Each number is 500 + 40 x the weight over its row's rms, rounded and kept within 0 to 999. Layers, rows and columns count from 0. Numbers have three digits each. The size before them is the row's rms in percent of the matrix's.

# q: layer 2 attention query, 128x64, rms 0.264, rows 0-63, columns 0-63
# k: layer 2 attention key, 128x64, rms 0.252, rows 0-63, columns 0-63
# v: layer 2 attention value, 128x64, rms 0.314, rows 0-35, columns 0-63
# o: layer 2 attention output (transposed), 128x64, rms 0.297, rows 0-35, columns 0-63
q0 084:469539439512447492427504581487555519455489538585564459520465426426471492571473487406520468486505524513480505544465446483487504466549530531507476523591532509496527520438477467496501511487480479
k0 112:551461508521555508538426451542425502538497433453470497531489507570523555477488501533532445477491394503454510572478473561458529509475482539515530489479514462533504566501509487575459509443436512
q1 087:460489480514463492486513571556481474430481442546503548508523505454466483532472534518512503525425488536446434543504439466481437436534451573456503505455560530455405471506564510447532471509502490
k1 099:490443482485502499495443447524408443493542461487432442535432488553548533485481488553522424493464437457432527533496471597501540527489492507527508546498527437487442514481484564512482512503446523
q2 112:568466513548491498497493506565515439491514461512520530544492538486473434536496522559528513486441555560503502510513505504475489444472505569404540480474548537474449484554521390452519506568431478
k2 093:448485471544518502437514503489530562477492522477529463521550529477502481454492434437503516586466485488491463484497455441595408567529486456498509485525525490503553503457406490535463450564512545
q3 107:479552463485440568481540517449492534503554540551548471559459444442552590540421469429468488472525493517500453526483456505525460502548540470528519540507516498498499517496513523460446459523591549
k3 093:476551450541522525560499570509510531506563549581585519437573530498491501470527520488518501565537484516545451478452477457490494483519490442481502420554460497525470501548468476463549478490586452
q4 089:444518522498460512535545501522452415448526455514507478510468454494458475470505562549451521544443453501463461528488496541473479444511437500434439479473545543513431398531508499445457440465510473
k4 096:538514494574491526488511448503489516471422540526525479526481486553509446536496531466450459425564459483508574462450497395509467552448513509511511540434493482489520544473503405526487576467525483
q5 116:502516497465539531456529487512583539545570570465548457462458576524474474553466495509543491448566525562526481491513488529520551501559463520519413516557546520553486515497495523428520490500586496
k5 115:510525550558495445523503518528556503514465472499491557475508529532513449510490583458491492443535570551508480408435586461492497536516513495470593452459512552427467519520492497451522558527513460
q6 102:496545477481458447459473494534546500467560530515521443471463483475493439479486490547542472479485493556535440494467591445410462547494433525454513457554582482563426536517505465474495511538512486
k6 106:458520495386517511476469492465516504518523482545483567427506411523447432505514445457497540406553490504482467405507491524529476464509498538487458464521479546501551498560537466510498498449535455
q7 106:545554423515571481504497543499533470534517489467479461491454501561548480481509460570497421509510418524541474554500504505483530579525498517544475503460488439587480514513426528472498526527594474
k7 104:482507532443533546543439528514456501506489508463492519433527531516484477496426495545465509438488449444506637465521511550454545544440529559492545475516496552462455497461501465531465487463440544
q8 126:465480505494475553551535493560480426587535480540453477569473523537511503438533561562421475477481520461487532514458472460486360514463503511508450521505520522512490470477511490506421467513509491
k8 117:561547502519518424529467488598572500510500516440486499540512528472502502525457450482514467405491508533510521409459527529497551540500543527453538513497610513524475505540515512522538571552490472
q9 090:491552438514541482513467494429546510523458440513512468489510484593495522520456595512588549408539500469476533521500453536463460472474436555496513481559536476507459513585536478509503486496536509
k9 092:480485411466509559460566494517528498453459506523408464521524487447476499465545531564521566529485532476533470414500476488516476488448439532476510590513518524521470460554434481416495521507521476
q10 104:508520527510443457547521456498576557492534543475451536459490559550551458544468435497462467478491490502521587512537543497533482593531530502486444505449551436529544506535418507506485488549544533
k10 092:527460454501466500526561414578526418459469505458511535529521485452482468480536501529516515497533519483557465402446499450516407540474491500538544529495542524543514507452485518557543578544518521
q11 102:478477530552542488472489567482437557474486531493555516539503456485556503481516530547556410505553490520563510522517466581474581530478482544465512473501518588595496481435532516534484528520501536
k11 109:540557473507537539534490443488487471564515472463513493526564594515523556463467541529493510542476514471473507545535510568514461485460484444489591470517489407517464483486516601535464504473480571
q12 106:510572525535475443486507493498480444442480502491497522486529534503473529513491477535440473534482458507593534551512457477402533498508560483465505594555468563451519495525560476522505529478387496
k12 102:485449507467446531456471489468477524499524426532500543459565512471460520577490574501560531502490598504554535504552523528537469568489511498535482501497536452505513490604471512412519554475537487
q13 109:462535523436485557617552495522485550495499503501535489624479516487515487527498480449536526492499488500494488539525492439471473523535435511461469414501473504499508558429521568459483561546451506
k13 113:435515481495506489499497482503537500525529510489467450524552552455454493467501367493464527479486570482463489591473515548555555467492545507574495540550489507514436482566505560516451529556482455
q14 107:566454483489466496541550522503424522469530473506549517538524503529485506564510426503519496500438522588489478445469537551482595501534444459436482522531480553526503527519451572474512492456431448
k14 110:496546465485461504475496548449568446506474492498515507467530501533484469437604532492521461476518400492466507528518524479535517415547444559548508556514479483536483543434604498513475466528534516
q15 112:531549484471503499561429448521517479562528507601513573546474519537532483435474543482488450540493469496526534493508429537563529516507465443500546443598494529510477490553544491537520458446487472
k15 096:449502479553591447490454533474541534535541544454455502420550446496517506560450473517495508536532500452535574533515568568465475476430453521508558525498523544450494476474499548491556525532532495
q16 106:511512539518517539489501408468561517529515576464497439455515508535565529448497472468425535488564518506536473434532464503508513535477530404536495519529468448525551470493453515509488480574589530
k16 098:560469453558482500555403397524436466506485461499464502536473540538513511499475482512508460512566374452480514471525527549513528512493466492500538470524482482467560464478472516556445536457518530
q17 102:519505506561510537493485484424541534527529562493510420498466499477557562481433447440447548483575508495541476450511464498516524533532521480537481548544491482520536508478448508507468489554632543
k17 076:497467482533549513564501488568450524509466429509548506468418541520468465533524496438518487517550401529529471488495446551522441550496464403510546471548407498490505475484479514526535477469521469
q18 117:545534456475561480488513489470446496421486544522496522543537516507480607502531420485552485472532527469497469499453507448567510561466509442557511512531523479420574484479557486479478482566562506
k18 090:451467449439533534471492583483534507471526539576482500486435473505423508481518462412530463486564535480516499477488492565520434481514478496508464464533512528510465604545550543515521519570544510
q19 114:520531529449477507569537384440499496525540552489492448497459527484514537437485497503475480473585479428578528473464503506457552504525470522544447549544472462509576500439478484507452481478516548
k19 099:464492482473480515444508577495555505534571520526515518493553453434403501558469526411525573477456511522473447527464526428508488394531544500516481506516503565531512548515537490536482507516488520
q20 121:468495515456446498476495568468501500388538535543459569464454492398499516501490461461472515548486490458581419439526506515490532475518534546451506523578529493529538438489499511462478458503528487
k20 109:520560475525508462491497519511545544484522584571548418487566499457520507529525488453484561516574594490539431461523442436527493522500516467543459539521502530515501545517545482503527476549574466
q21 108:449426537538549567504487456539568428592557498531444467483543491527459577516529513505469444457493523484468524472492527535468561478442460451537455547499542512525507453511485492498522464483500576
k21 105:487542506564547444489593510600521466460516498459518455518422538488531507539466470451589498526472500463531545443453509446518467517570480532537527457501552564511463546498502482541498485465509460
q22 113:537545484433449547432530491447547527475582583517580499474432513419485505513478512469496561539492569491451433467495478531494491485487566481454528535546494550498495524524517497453500465551542481
k22 118:574561487475503501496428504487510548474509571541521509477505462482558541488533476531459531504534502444553409470554444406552511521541538501534484492467528579511491515500539422466464506499567461
q23 119:489474495513529473540489497591452475477521427511457476506514515578470485503521529590555439437549491483489545519459553450492517464467387545512489461515485428523521489467534486561471525446469516
k23 121:471428452512549392565539454558507505541507476464462473548439546536548500493519563533543444487453478555519541573459585529505519499479487554514531529480519479480531504481466560534505547481482481
q24 094:545493542493429490475493505502493473480567503454541572526533475470411512458548574490464512554478470552514504449557526519510450474432585482493444551504540523528498467462539438444525480546554517
k24 119:565498398481510519520542550462569517492421535493460453495482498407516545487518526480512567467538488522552472452499494507502513478414472475518477487552512527426503511491514565538485447581551505
q25 134:537531523517495552452536537417497528455507531548526565501518462417488522476486453475470527558505522470515460414564468524590553450504561482513469490507478593485560485473494470506499501545560499
k25 142:520518490480441479481465532406487508469538523531491524453522486410459535571495495492490529600492555485507447436562418520526530479554514431483471481534466524510476549480517459503493454545568534
q26 097:481551536534514543553454486577501488514497448524503456557491427494496490563472442461484452520516481432517430507551470509575441518504508518537549531519568554570503524459470520547417492457522487
k26 099:449551490462514489497453492519513505528426506491493490508556540497492475561491447485577481599519471481568457511478545462534453455514542535525461459483587568520552462453529530538594488472515471
q27 106:467531440614481537466497456576528441540462454550476573464501460510502493454547478473500411469539469458478477430496540511515529490466430545492482503469474464546490465513505500535500525537425532
k27 097:471413458546484473524542523491566539473479512572528539506533561589454496468428496515521476465460466530529484501464528548468467411542507492438507509525512431487513490515492594504572493520463469
q28 099:448464535458506442550560549516428489552508517506559523545467463487550504456497485454434513496509464511532543500497450540533409553454604515471469463465529531543499468486502435496503444480544545
k28 109:478555527527504527496473440542540465540520561445412503500532486472431462564468402523485478529540488520488418504527450516519511602460499455549460499516515477487470541514470539515450539493533560
q29 095:472520418481446540472490442550552518523454526505512564524544515509532510501549454507543554457507530479489486511496490567579539530497536460595431583477519473489503477577547492545485457487559492
k29 101:439623556459525521493523471513503452466512455449431518536442471453510466480561523504466509490512554415497475454502430428457486500462483554538511504518474474510437513444461506478550475477466495
q30 091:442498518606576581566529607520472483498500478512499553503546485503512507506492578471498479442503557434459491502469544549512531478462473508477528482583477476455467478480436475523544512502515486
k30 092:494482496496467523478489464442535443450535530493496501533502546527526517517522467456487495540548592491466485592502455492516491499498431434462492481470465425568387480543552497547496449498469575
q31 100:502482576496533501452524497441527464522462469521462510516512499456483461538578527540522551541455595548377540495501546482503502414460526459473505486503503479474563505529488474536424561508481519
k31 122:512528486502487474516591459480524625505606468469548487435514510533511559517518528497466476593488481480468554559521497498530596561490425536513504457520496528456520521495516491483493485498512514
q32 106:475494457503502477589503600564537471476524505463512522556570536498480491485546501460501532480423474489524516494498487504472535505512527507521447570473520524545479543501448547470540468636450550
k32 094:506459487446436443469521514530533453538451481414426489498511532406494513529525474407486554505503521512565445518486505508534480508546438514474481545492494536477395485531537520459456446534513499
q33 099:521484527444529446528553507430484474429436443495475521520575488514537465484467453479508528443464509553515462506517436509444534448496501489455518588469505527554504471513511497465408561423503460
k33 094:527516496460617474481483485485488513526465465523526487466542549547452485507477528484528564530458530458475495442532526491472552508441517595494528452644524572531514529488462498493486466512520479
q34 100:503505534490486489501487473469497449467567426432505528496522570419442466495495561485491457562501501487507571516510435486477552500497534486481579540480460413513493451489503620471465508537490528
k34 104:523496405514461447469559497472458515502516511459571502493506495529529423527514523483595447518494572494451509494494494529443456524488525563497449513525470639535526527507499517494537543508554484
q35 113:466476473566443490458517378497513490426464495452502525491546493445500474477477424521521524490505505463479479520548553470476497562541441437526551514413481550439541462467497545491553470487473501
k35 117:464510566503595460475548513425454526542513471604513520473478487467510464545525505525489424498508516558508554523430435434508533518511543463473513516470477479560458553494462462520520489424526516
q36 086:475372511556499521479494468528559523548501466509507468492464458499505487495487498405531540474518497434522465459507440557545405472488510547492496451461526432443480514462500484548545571496536496
k36 091:448549484479501574581524496519560523566547542551527496510498493545454508447472484500436508534479541479439503427492461494459456499469451513512516443547543482468530415518482449552465455580466511
q37 088:425531495484471489508390542531484532528540516476483510481560458558512522454519443528548437585422455511529444524480534441506460526485458510542478532493407560478491485500543492474549526513482500
k37 100:501444560539460543492535544548569430509542536446505460540464509476539509490513565490520515418426484465524433503524578547462452521493448515528486541494500477458546546444534559568499492526493506
q38 085:565499467530483563515542523491401533523598502460453484559502516542497479566533484527511517532558457470509548489529464472440531528600446575505434459510496476502482465454461538500488499523533510
k38 099:503454497524493468503482467551494513494573514453515541483538450503536474555478514555497456483494513578434450446532595530506524483462570502549503444459424524507463523544612489540477493449503477
q39 103:456546509471536520483451474429479509551554443441501454532491495496537514528459484494449456509523564498518518576499389473603531556544510536508509560492514459519455532486441529508470483453523551
k39 112:479486431540550496498444502520507468532603533506548518531486462494546531568506536470458547521468558431470553534468509449532492520474556486553558429540464454499463523534403544493516506484531495
q40 107:578535529516528426496475454508552486532516449570612473492471482547429589468473534516513442516530523567510512494534451537531494471576470481508516508513478557501463516552519504434532535476513514
k40 116:521468491491517497520483572442473536440523531439455452427505540498498444604517552537493497534475432495533535510506428522446518564513510517549590484432481492548545518503454562491495504519471527
q41 114:517468506546522568530576453508511421518471529471463531569513505484421527458502490480541477509501556504461454561493521455571491430425504510491570506454487541559534527471504472532494592500547515
k41 089:558525476530508451515417502480408505477504524479516540496439494479491511503488440517516566550507481497562499465471458465484553505425570521468503451618545495476496512567456463515517484560440519
q42 099:463497575482482523525507438503445469482523469507491579574530505461458477438441553494441462549459469510514471542458505478586531510409487540440473549560507517511519468509562428473509516495492526
k42 091:454510512522523483522443437481492503445429527504514414427442547528424453521446515456452531492478510464472424577498487563487470509487536489548523465514494547553499448439527558528499551510481529
q43 091:467490582434552463435549573523501482494425532442502468493509425515527483533511458567545503495470561574472499447478523525555504525520503518527485447463460502444520534493442441506541509521574498
k43 097:471463479510413564537502494492496502475460452492441493465426517543467509477582451439513513429473490537486481542504476399529510488546458488460499488414513464477515493553477555453522510590487474
q44 109:436529550519533472425511519520490421480532566519511478458467500495528465457500516432497411441471481460515487512497526451506505432466517437510582419449517562540492467532447449493469533529463500
k44 104:491547550454509532570504418520506522555500523390479529595470560485446505520410467513555462471499531442493483534511465472504460485467534474497496510483459580500510521487518461472551567483486534
q45 099:480571446481551433470440527478475505539513476568483476473546464486448400498474480570478470452521493509475472548515528494526495531509417582546556523493545552495494439526534465533539529501566497
k45 095:466529534482487541570468513485499480519434479408492528434496547444481460465476567499527474526482467498488548515559446460466503527525441521557510511469429557525494545525492522386489464461558466
q46 105:513418488511532452553497525496530513437429532510464504484518448553473506503459518466586441518499501518539457557462551512504448467499509544484488535453522562462439447598441463503491572537507523
k46 103:496453485436527500467477583595504439502423498536428494381461515451509471463508500467480560466435495541514454508530505476417497552475494462528505474476533535501441493515518508472537481514540515
q47 095:517427533514579499556468502538565451454505537509553444483455466579476488595548540516497461556448526495494482507454490540557519556533478481520470538463524554490506518507493484480467500542606506
k47 122:528545441454458478466463537521465494554522474472474532468506473512544484402534420483427529508511522512579523539537494529465496519504498551542539516408532479459456525413492582475480460521536488
q48 110:494509482533504463509498494472533496476585575499448443418466564494503550498515496536499481595459468504447501495535537472519524488408533564538499488518532489506503370530537526477528549510513548
k48 113:536485450508501436521499488420496486484504515533516563463543400503535522502539589504497504497462556455443451508460582513434487513571493446501491514437472432455511508517431555492478454479504483
q49 122:524426463445533453493541499494456522466471525433471550553524504549525527540507564475354543482451549484532512474426496531512524526464528486434507537541519482549538539505492484461509460464483532
k49 107:525513485526525561450524487452573489501526486459482503534543522479435449538567414550419517469497514528527498496464433434527605437503467499508511538526495497438444518528468486516540440518501545
q50 086:495477502454487567592516530525493501516519534544536448485525544487512533530471453502409481393551436461415516518482489544527422549552495485484402480523511471495482484501504460501530517483521548
k50 093:400464442541502483527478467426580464505465464498528523528554479498461470436465477465532478552410528535568487449501553478487491502531470558501542465504505482487417487477484465428470531528539516
q51 099:504523543553518419491543509475487486468452525504537496485468482568490445558512483452541524485539604475464477497545460470499450395540574464528553487419525459503480503486488477534494469494427461
k51 108:484503504551499496481507477489482471471549460484561559585505591483468484491543452484482490518561494565553500548457454429471535544514531432527476498444467436475486488541431474465510594548515526
q52 096:513480439444452461483569436511491443489485530561505487515487550526482521420459440440488570525416550473518471488495509461471588554530529448435482501495469524518515521532476472493553473485433469
k52 104:459470520479532535500538462476489526556560462440493496518499460518420545547536546583411441495522430457521507468506537457565477478443512444552508478497467519514437466514477413460513532532488493
q53 104:509518566508489542543516547532507472478486512530541466511485483518538555492551511493497463543600520487532470492482514516487453488505636481569541536596530496523451504530446506527503590530566502
k53 095:469525456485485498466512448496543499544543489484489422489480513508485546496437478398595498404489505423497503539435520502455451519430441485469529553519493508451478468524503537496538576544516512
q54 100:489479522420440467470496526526522547565504462476513482552536502389528535512464498538476558522447466463529484510478494425509474468503504484467516494503467527500493475518417460567438597484426452
k54 104:485535468470501505503445493551515485492479530581462446494511547532541455454484549465446450536462493518472466502513463553581477527466479586446485526500526540555508482532508551411507490549576421
q55 092:521520543516440524515521500508494555469560524419530467540523446490512533541516445513550537522524491546395532561576487540458495506480508550447498469508518462458585491553500556533412519489492531
k55 090:493483551515587488597473561460496523461467487529546532473490538509501509514504556507513496569460520523507510449460463482642529495477484512502621504506530453499526526481569485493497467505462482
q56 114:486529438458428558498475449542486527511462512547433514466517478525480395494444495509532505453418458431519512473538482567538473494498453479580540487545475498480504503486593529501454548509536493
k56 112:535516470446544483514446483558489539451470446501528456483548514424530557360516523487493496570569495527508535517510459508482497470416449500511500558487519516493544552499483464506497432468554518
q57 104:497541510461440480515463485440496469505488500549451452510479468504479474481514529546488462536524413461530534559482449544489511571472476539492458562548516526470552515592525487489420439392508484
k57 112:563458537502507556491474547491554521494408558535506524479500438514531523499505505520449529481381506543531517463520501474511545523475548463481499530569501403455491477553508495457574538514455442
q58 089:473506512477522404508512548516501492612506518507489417458475505491513474467511499524512582527400512490469524452540466510499480521505524532540458498479466488445510502476414452447415543563544509
k58 070:614508474346489560481535492511563471506518494481516518511460431502492527468455484487474506476503475471456502425446429486497477529507528448479504528560495502466478572520542499481523479506454459
q59 101:486551467415387490511495489477500530476494467534456438569585486524460439517499491509492465450492538490455461497445515427514463452435492497504461545514501486468518554558514488527484585523555506
k59 106:472491518502502507443475463529511467480503457489488436439523487465441568488472395517501520461466527447481505514459397426434437540468433558576536503532456507524483478521485499461462490542520505
q60 116:506476509507571484480495469543550512517459496512546504413500529479535580477522475501480455586568520535478441450530566507451518469535471509424474549453507588527503487533474548526514544555432498
k60 097:520516480458543441492498512513528488582446448515586531528511496526485530485484476477516491466425466512570515534523500492543490542494543427515471533460459478591430536549471532569537477511555585
q61 097:546477519576443515481515534419530484457490507508508409511468518486473448497548472525529506525497525385483494549416503439462536588405548503463518480508504474515498518531461461494545491479521505
k61 106:524447554477472525501546467523500573547553482556415482505451467478577545536529534515457449529476509485468505546548492526454507512611506474543522535456505505470500467422528480493476528408508534
q62 095:443537545505443477514476475506507495452458513539548486548555488488537519555522555518592396570462498504498492428514498433510492463503464491480566559545493514489494608514554529529473475481519501
k62 102:575550553516514461436470494544461416498508446479508415539478523581501472513463442532529571521483503495506509489504515523494419543458509574536479567538431525566512469477497496536480457540505501
q63 109:522552479465588453470510518551517491504501503470528479466479534491463424443454458452468463554487528538510494503478494488406535539558512521442538575469451545460416535456513525533469449563498518
k63 095:449448478477492499551509474545430508580515485507558563488512587510451520501449490549501472505535475445530528431509542528515434465463570406551503492501508533502468565487438542500505531528498442
v0 103:529530491437470524460490553474498506561480445427485587507505459461492479543469479506445495525522485534515478518442547539556526529480582558511546497592483467419530473488535474525558425507541499
o0 115:480505451484450422456547556457486511536430503572473510453502412471525501499485438553509556461459493506452507504507498515490489567528459431521449474506463464429462532497529483509488519540585572
v1 108:498558470482484408563459500492480526529508488543468462472511444534450432521422509506479531474499470474493478507505486481489556451536523441473431501498534485499487449442374434520559462461537530
o1 121:500458534471437482486529464527477494453552566484507557512506546493434489512466522432560522542445571484522527550469565473446434527525503506429558463493446560517465507503561537504444508559449490
v2 106:493512499526447521512434513463553538527535520419394525485567579543543450540451526529533563531503499489499442456463516484568527526589532509510452484494536468481531508456449446539497518487504514
o2 106:554376476484480443516502537511512524455466539565477460572452510507502534451487449510495513521527489571476511544515532483517550438467502530525566529552473466540468448555526487468492558477449575
v3 111:458534454535562499520490551520512554515568497451532509459512549517495522568379532545483502481422520457490450553579532509496509439396483507481534502473524485476542528521546509501472480489449482
o3 102:575427499571490544552560549485439440479444438502508536460518517429489501532530470460515458474515480518581499512548511468509492544503460576467477484486581443553498507502430519469551512500487507
v4 097:513488441492502539500443513488566418505519452563488554590521475459466464527554494497483475512465437445489541466520488533523500499499563423517485486442488594506532537523484452574458483525490432
o4 103:483445576402457541529499540560479496545458489476490463527394450500487528438516491487532491475499491583527440442437462544458521558554508518491488493572498489506466561530468475529517500471497477
v5 100:514547472496608444472423527492518522468541486490451502513496519515501496510424551484519470528460557509479557463483437445522527502501490481455438520478550498541433528473533405538553500492474590
o5 111:542416520586461504489480536551425450475444521528450537490415511543459583458527461474471483550498463507515504536486559502578486474484588483467512464522463527531482490473528512476517472550543478
v6 099:440486476500471513500535493531455499498412618489487560507444469516468426500517554524507468488464497505456523628564508540535509530508501541531462484461510541563550455527548478549490504525503512
o6 087:427492522622460450510425553481493488458547565546518475535520544556465535535520511487481450506530497483494485454427505451559571541420523491492475525462486545504526443465478441482498508506490485
v7 098:581550465557467504535617541440555409539490523424527479506497458553482471485461507465553518480459522540493486490516535453498451541437492510533550456497509559501507486483492434439525523496491502
o7 094:469511476518398549485468449548480479528595546515547541493541507497566472569552527508467502464484525485497491467491515563470418509469499462481420494463528433505442460497513494483468544430510444
v8 108:480526510549476512530483549509466509522558514482523480478552515483510418475492524482419577442449538408439466508487528466506489439499569532488467599460443489509480426527519564515472488513537531
o8 095:576546490526437520439533539517517536499517514566545499437516571489519507511521515527459456482535478460510506535554577528451577464503455519538575486499447428506410528458547503501504445514475527
v9 090:521497502527529444510522514486487500497526601501512435483467481520534501447543422560525560504508540598536548478530478517525529480560489558531510489552506441474538464465497419457570532429538491
o9 086:507522511515493455521413524518532486522553541491472522422493497502463523509526576467477442478494559548532550482612489516534429504481503380494458515487469547482503531488527539418465479527470481
v10 095:461483534551442509498473504510500421492558492510520507442513543538523530486529500534526478506387375516487559502508492496524465481537459565434488461514501506453481507506555394470513499513513437
o10 115:560460458482497501514458466524552516402500502456530519472525465580485507531493484485537422526543509521477516523481458527474507462437497513538463516472443511553560535593534505472578549543416469
v11 113:466520492496481546472476492480531580534480547499477481499429486517483480506533446518499498490529527539499578492498529497477437456435552497484391531573459434591503493509544487481483484533455394
o11 110:469517536512481461477520477500494509520543420521479471467506515497510435513469555479533506471514501520436450534411439476565470562436570544496539570600534555481450505547534505565530515516504526
v12 091:504420530528519547586531519538518434446554528475514527489511543523427556496500466465438525559512507454457509456375515554563498530524463493497444475480534527504504517497563474471464513507514457
o12 116:453516478533583524492412484544571484524453507507522538412402474488508490476483543503448446542540471497559433487524517493517489485510514506503498506471501526521459386532504519492558587494528494
v13 113:488491460481493426435542527433491524500512519552489511491538431520567570491463510479500507469429509523525589491533485535490468573470509503442598554459514413542525525518481512477485441463476474
o13 101:505422542536562529578519525491540431471493458581528511532501464524485516471462469473528540500478543512442442496447489528480570528481512462480455467452476488454547545446378505494532492504461530
v14 115:464537559509477522501519479515499539486544561445476486494517492387511499571564535507454501484481496510503479552465565586444489506523600552497492559471464499463454458531494509473540584507509451
o14 099:473512507502603463481563530477500575452480494474457562461510453564476535537477490529482542448523492491556571415469485510550534473408430452461482507483518557551499514454511505512495549501487483
v15 095:507491520536499527565433419505442551455477535500525631439511479484580485531517474543536537435467550531453539556526502490446507527506486521497434529581515492486505522532524483505442516507514498
o15 111:532470470464475454485532551539448571437414481534529585477520551565488524523545591517485425562488430501530537504564464514507513485501515488518478473474488540514528429510557508511550517543515484
v16 104:543568433571554432541467503483504501478509525500511453528467488511511579489484515539516531569540505485468534517484498521577448507436529462419484447488521506506467455445530551603466443515494482
o16 103:547498446496544530435453563467447462491580377483519495490454550518491571507479519464460475530469503459467530492429511420499479477543481543428483535469559497518520458529496482437521495510474511
v17 106:549492503529502576494450456543512504533490610568446488469495500473512479478548479436536479518468542497515477540466485598453472442483534513456454518552596511498580447489520487507503541500514461
o17 121:531543510474533502456447576539518458534483530494465482468525504529495517539507524490541516494455489552418507475544418609541492556559434494573476481477516512464439552511536514505439468563530530
v18 114:527460541485470548519493500574508499500487488477469510553558476557493439542456501542466495465452532439513487474529452540527432513453503521598582461503479529522497581528474434417525437481505524
o18 089:469486452500529533585547510520500503566490562475553555516484476456458485441489526548494452423483562535524539574514500499473555502464452473537511552487536524590505494491529489561432472482477577
v19 113:506504479448531521548480533492487482443545525481463485468457459524530538575519508487463454525600561508461487506424453512540469498480515620515515454516466521497480517538488423467493596508444474
o19 104:511491538506487555489572535488557530591459426472426480513487440458494577539491472494524554561586536462488492466500512525514529581502511541476466519449513503523464451516485577513552522450510499
v20 114:494500538464460412455520466449515491505513455578552589454481504591440542437486438520566525511480507502489533515464502488454526491484528559469534510495577512507541576528572526520506500475505468
o20 105:490501485472481589525456526542528452545459491452581489515479502491527451496508522494515405479509559567516509538567485501550500537474410481492483509556454492493505523540498598498492566419534527
v21 101:531406458514464577458507464544517522554461549527510478557485513431530476555456518533547485525456510484491510573503486502525474516501435545538527480456432495455557448432517454511535505424453471
o21 095:544541539452554530544487471521498551461571436417486507513512451488495455456603457533499524541465504538483483531478478525486504549512517543523467581559469481524422570443547506528512509518454480
v22 104:497519569491447458418451524521532506541493566480517537475395482485488531423464515481494395531478517493509469476544557464485522548486479535450572467474507518409505481523523521445502519470464471
o22 119:550528542514442503483508470499501487512480413529583471491533512522488486535506492552522436458467504510447495449496497447514481407570530508537485511489539536573544585468437414503452494451550489
v23 111:421488474487482564559460471510454496429529572513462474443489472529509558496452563474512480520481522477576573479503463439450461532535494514502520514528490478503634498476503461525484481483432513
o23 108:477535496501464529473497431448510524484528516499535525489517505545568512481533517491572532519486417423563522534547492526534585548509598542483507529474495500527453522532422553481562441456538468
v24 110:575493484486546511489502522542442517536529430425506503507568535554501507499427421471446572508535492487417525462441539542532517510428527453517480461515550543480509516432529480505555480475465520
o24 105:511440486482463519485482517517540480536490495503552533493551564437460454555507471528468479483451480482537486537513412421518511484522420470554418554529534580510416503459426495479519505540506475
v25 095:515538497468441453537417432526508454575576417486522522500522503451515448459564521511463487461457547495527527590526515490517479461538469506556527525430495512524471496422487484500450497531548531
o25 098:481483556482505498467496508479562430525511505491494514521603504528549486504546503486470448551532496574499540563520567447403496486500481516524481590500528474528428482513608488495471524507554479
v26 099:468518484506515502552520515528456470559475548567483474572570430557463478539465521566509450535508466517537551541503494515439464480520498417487460469465449538575569488513437484526476429503523523
o26 103:522497559466561478515496501579483516485532569522481433518506551466499528490452442545589573537485484525478517542471499509577501527488486564450530527535519506527418480577531517501526551521423540
v27 116:498425523555535482436463451523534495535464540483560521479529502472439453533508455466539509519542531492548464528432455517441488554498496540460445522517535519517412525439515524458596441498549510
o27 110:528454507541629447491504518509478565532488522507529515530497435447537532477514480552481500519513524504516548521512513447524516486507500570421577430565523523533514476461501470581443452529482552
v28 112:494537440484486500555466463511554528516532495576548441510560494529584449503510527491487541447494473482469551432545502534472561573529541556445463588500556485484476563458488506489491541477452497
o28 114:493526510481439558523515484516520448502467503543492523516493469467425545468599533509543542547532497474475500531489550491500519438507498457536456495604458528544504446536522445592445497568449536
v29 098:495489444505537551444484474493550453494482468494459510479439466509480532508466537410440407584477495604497552507506501463485528508526472493538474491529573555489440564474445532463523531503477525
o29 096:476536531475517459476499488474476519547494449458522396492457473457570542481449478438521516499496440446459471543516481530477518561557596532487446472459477527455488397497499529497533430483500510
v30 101:554586470522482497528549474475438472492452511505515463484477516476551417513476477497514457457475534418544510444503456462497542571505491473505562508484543597439516474426447529513443468455498523
o30 098:526526474495479539543548493572523519459483500526479469575460518532473540540487383495538415473396553487588530504476487455458520516550521478535532420466510529509474462505506527507494474546476490
v31 083:482534493465520507529531489540487510488520519497513498463400470404507507466504488527450443511473465587460491486455513489498531461519501507506526521511427582543488396552507502498542427523404548
o31 117:509538481561463494533507471512480494407551498507450547441516551495561486451490496508544484481493445506432486436533397441514484524415456486475551466535536563530494512485486558487525489447478435
v32 092:547526517529504456563518517401537456537448464544544536479483479496550467529447557534487534497458477572574511575523434583491508506519556510553525459486481470481471464464431512508503530557487495
o32 101:496412545503538462548498608490467455560532521519534558492527474511498570543492459501463490485469460525527426504456551404529508521487472463508512496528576504542512561510474441504442477449472483
v33 112:495404504580516575494442544496499522538505490427465478476533461460517465477505510427470451444497511482478531506492534402533478443481410537480524472484596507480468474489475533527551483502532477
o33 099:507514546532509495479530488538535473469511523448496487404522497498460468472497536521483467541534467518550483524571487490475539419457551563526502556431426519487506433439379497519485451523519541
v34 114:483480489471594463504486517518466466479525509477483533535432426584534457495488416488556518484478496514517443538521481569492501446520481501484514517540584548478502607530510539419503469494537457
o34 107:436546431543516503456491526548551580524523527542571477480517494458490436546467457481568461464541516559512442552575525492423503518463448545518467485552500525490529463470538496571510531476504510
v35 107:521594542516487517546436496571514475492472533519521486454460511499509530559489551487452497476459507536446458537424530534482448464487580488485542494516450599481532455522544546453452505496428536
o35 098:488486519521485495455527456563440456516415433460537534463518513590497528529468439437543513428511515492506493509446518587520461457477450535520485481459518491457474476575473470465559481454509445